Weights of a small GPT-style language model, trained from scratch on English Wikipedia.
Architecture: RMSNorm before and after each block, rotary positions, no biases in attention or MLP, tied embeddings, normalized queries and keys.
Training: 327M tokens, 4996 steps.
Each number is 128 + 24 x the weight over its row's rms, rounded and kept within 0 to 255. Layers, rows and columns count from 0. Numbers have three digits each. The size before them is the row's rms in percent of the matrix's.

# layer 8 MLP down, 320x1280, rms 0.0529, rows 224-319, columns 160-199
097:108105200140132146096129102149122150139088132132080153145154163088116071113163107134166157116130125168144139138149124148
102:113123141121103121111142132111162131176138102141134111121120100148139093134130120112070082140123130086125114155130124098
099:128126119144123142114131128097081114137130116098131150105153153153152190126152074111147143142101146125138147116131140124
100:116113140157141137148122106114168099110123156115077161113147125155118168157166161161142139148109111164147104092138158087
101:133124144116092111120144147091095135138119102144149136151072118101115139140118122093148121170146086137104143156124121147
102:145125141057134172146114158129108138151132116154116143124159108146078120095103148104094094129128133125112118128099101135
099:095075120138120122140167118112090130174154138138100072125161128097146151154113156120186079132157120132089126155113119143
101:155121132108152125122119125100091126137122161167149159107111082132140129109135108137105157108101137141143160137113145131
096:185096124106100140130146143129061108143058112150134157120135129109119130150097118136137125099141112140100125102122132100
102:142142146156109194154121123115085131089153138151155113101117148113163153093151137107166095135144150134134099130114173158
100:101092147072122130123132080126146146113147128125097153122151136146148094112137128118132114117124108178147126076108113069
098:127157130157146119113101103153192133143139131114080124163105187172127130101153159143106163134153151160100136114125139155
102:125155152118119162141170134095099119154164143143072104104166141143124111143115149144078098160117133152127157115133153117
100:145068088119127115131120115117119132146142130159114134135146132120131095154141141136157098145118169114159097108139127156
103:162127102102100157135133114155139146178114135162124111117124139161149147103182105137098108105127140103105086126143156108
101:150151123114155133091091162130125143147142196172176142120146107129104165132147173139161083129131136152132110108112119111
097:105131152053103116155148134130110124158158119121131113168152161138149161137100151133129091137130120094131135114116103144
100:139100160107179104093172084139154070117123110171106114104176102151135133104136130104140094091148150129161114133147112139
103:155095100075132086146136172104121118134140094123099084123153124149158179217126125161120184177132158134151128098119089126
104:126087123097138121098129134129097130107137149117089107122112133168148146121128116162132142144176117161112121084122141078
099:115109151091102123116139142086118104109101138117144127134183133156137138108111200128102144104088146094119178091130103177
096:149131119149108137111135162147114139112099077127154154138153137141174147186127188113089122095115153118100090122130105109
100:123116152119082135122109151176155152166082159099161024102122152116113121108136127174152093114113105151133118102091070159
101:150126116165152125163140163148131078129146114155105097114098138138141084128135133132090128166104118107100162109135107205
098:141061162114134154072107136117041149121174106131134110117130130137126096112119175152121133117175119146144147104117148096
099:077089141124118122127138158144113124168135154124142156110137133146103146128108140140126150117166107122169155120123124100
100:123152114115093122122179115161130143126178142103164124155094159138146115148114147088065135100118115184146075144134123108
098:152140081146108122138155105137147097067172133078110128118128130145096146124155129121122109139120152160135128064135128115
099:119144138102136113114153090132096088151083132163103172154108135101102147134127167100123142129086088114141139112142111171
102:142175143145157116126112143124168122126136118106120115122147107136127094109128131116140137113128123118161138128115112155
101:152111091117110071168128119151126151085142126153083115125103128123148142117116116136153121137109127121138133117138119120
100:113132110159137143099148086135148113198107144155165109121166112132124126098130132133139128132087124165132126111146148122
100:128126164143137097079117118141074134156133072131104133120095118138102073100180127142155132120146129092109140113134071173
100:137151117077111119128107137162119155120116132101096092121126143161148118116137135113152126100114144096131116079101120112
102:110112133137150080103110142117141110130139119141132122130155059068098149195130153150172136128167124140137122111143100116
100:126090128080137088111127140101120140147140128119134155124136161175148094073156114155103100103115128158141135102130113096
101:112102144146125134150181108146123107122155097137093142140146147145128131102096135137096133135105149122152141123105087185
101:078169149123115128154121140147118119148123143154172151171135091112149178143104113130138108124110132127103124131116109101
100:118097119139087097120110095154130133144136145141075128154084124108164140107061169130153146124158193149156174127107169135
100:136151140111126150118156163093127120123147151113067126140110154142135154092178147125114136111121137136124099108109086128
101:112084149134117162127115106095136155145187099132143114123138124129126130134160123112125174134101124160138126085120147095
101:150121107150119153147140159126144122169107123105166094129109114114131175142151105126093116166119140106155112086114109150
097:084144095183125122108142106107096136118138131123142076140133133149121171123135142109121087180185134146170142102150096140
103:118140129159133137147073114135144119157137096092092122090114117085148145081135123132151151111156130111128162124111121122
102:091091126086121125115129134119130186156116127155102102166158170164136140104130160180069177122118118123132121076108125177
098:126121100164154144137163124107147079140126111152190151144098150127148163099119162117071093107133167144122157121087164166
101:157127134125121148111134159132152140107124149142147110144110150136156067141129129126126136118098173121118153123158113158
100:120131134131097134161143132111151122133132140089133165162094146126134096149101106130139111158210094104139142114128121138
100:152123143129092137158131185135084120120127118157120109117132128090111134139127104120111165149118150086144132124111120132
099:131118127134118137138154115127109101127144141122148124128127114094132128149146119131107085120117153146127135138135138123
103:134122073164168101148073112116154136136082142147136144142145122112126107099106137138121155129122128144097121120115146130
099:084143133093130140137146141132124128081126128124111186141107126146140106103112100144134111127110140096117111121118168145
101:150117131107092139112113085155111181142147164097164169107128108120152138200159146133177109115104127151120110155141125114
102:162108116148095143167144179163123100129074149129149114126133133158119143124139131122106118126123121116133070081125135145
099:159152107151114112161121134137126117144132161132133149114109105154125124150173148101096163123132140134104125105116133133
092:132170140146127099145143096138058108119120115111143168148117096118136120113167095088125114153128136104144066110132127129
101:060104102139139118107113095121141098097118116160124141097106192179111107137077140112108144125095147164110137159122159097
096:140132156147112053104111200130130079109144136097063119086107127139120143142156142109213184142157112115121110149134125127
099:119153113125154151113114141174132140140137145157109126144113171132124153154161119114063141119142116120135156126116116149
104:097115139080151147122119100135089112088133127116092156137131076121106116173127111112164156154094166133148122128135154158
099:127117118173129119124121126133095126139137144114146127118137100100195137141192141151116116149129139154094116176129105085
097:136121101149102109110133163121137113126065136127119106146153136140130146139156130139079145127141128119135138092144117183
103:123104143183147122101164103143138140137124144188074131132131158147145081104090115146110108155149149116099157092138142123
099:129121138135172147083105144132102121158094149129095142120122102104116138105109142136073136165109108149142143120121090110
102:132121133113135148163146127139115125126122108084124132124100122150133183166163129100108135139109140142102107116125115137
099:139123125115138123150118148144083160155155153123110112132114130105109145152160137154096133150142104116095121164118109110
101:138165132126134141164124134106128115101121132100155118144123121141124096126124136147173150089104126148117110119107147154
102:097125112169147095113162080148146118082160131119109090140139089103101174181114121117117094151145085144123150157132143165
100:110101169147123142099154124114058119147130119138090100137155160130142137112126136133162104125111091077155111159130129156
099:113085152148130145131111172114125133134084134153147119152117129168140129108123128166127138149142134110098119147136149179
100:164140102096147138126091130101142132156124159135128118134152133114085100104145150117067147150118110125128128130129129178
101:106107124102135128140131138158083178144186085111092113119123117134143118129167079146148146129155129132137161089142102090
100:139131106181117093160109130160106133131129104074111155132128165115123132151126129123128096147123113123124156098117124126
098:103123131109119133090108183116110162083119115157149112146108121111108180139105087113129101133135115142159118092133056091
098:136130114125100099102134132114100139159095161129126138147107145116127156142129136149156124114153100103088122151135156236
096:124110152146147083128151108081071161146149144140113158141124103114146166162130142110136144094160113134095141115119081115
099:115166163097125102102116131126161121129124161137148165118105087132130146117102150164156124173176147132123076095120137082
098:151101139078143119127132116119088106185138141127100122119131108145128112075134134103122159159126144161099135108127126070
102:140112136172131107126136162153101126169129134109111156159132174113135144151116171120141140137078160125093142098128133191
099:133146180149139157145187124127095143152115134172114148138123111125146147124135142119151129132126091140109117082114127125
100:145103098144134136132142089179125127103136094140112141129072161133125154142129133127117166135098075122106145123128109129
101:104116112108133169146124099167132119178124175137110126139115097121103156113093120079132124144115138138132134109128132092
102:141113096116150137137141130108133152129154144160152084135106177131123143117094146119140107122139129136122132114120136140
096:111157066133141158114146150137151108162110135103129151128142119143143156111085113102182136136117106135150111092141125162
104:108166151164111090111124128103118130126071093127133124126158127116115156121125091138119170109113113170129124116134134096
098:163174124097129133114133105136095145132113160118114106098126138154149131140110096118117109082181100138107123150133134090
094:150150116133133095166150130156053111108131162153138137136175151157146125085121134139142108117096124129150117090101118070
100:152124114130130131130142139136109113133132151143092142124113118115135181159083114119114124109164123160102126137142120097
099:115103103101123108178110098107145153109104088150106148121093114087106119121101159077109135140112118170160152144141121000
100:159128102144081147106123161168137129163127136148106114152160127146150097122132112141144112133141121110146159102135105145
100:133114120122140125162150163129126146153137099127120139097091112133151167098125083121164084142123162177118129119151142124
092:093121131182107096108142056161167157130143127117137122127187163141091135132123149134147135109127141116130150153137160093
098:133082108151119123134157167111145146144089181119138147101141136114086170099158135127146101114182107100126098133110079158
101:121096116100107104137128096150116158132162068168154127159147146163111120141125132104141157109155128139175067128101174167
095:126128138166138134133111142127172138119102141153082160098136132104124114194153113132140106147082109151144134147131152150
102:151137128122137139118134137140099161105112133074141159144105104165123157137149120126120150140123151114127143140128117084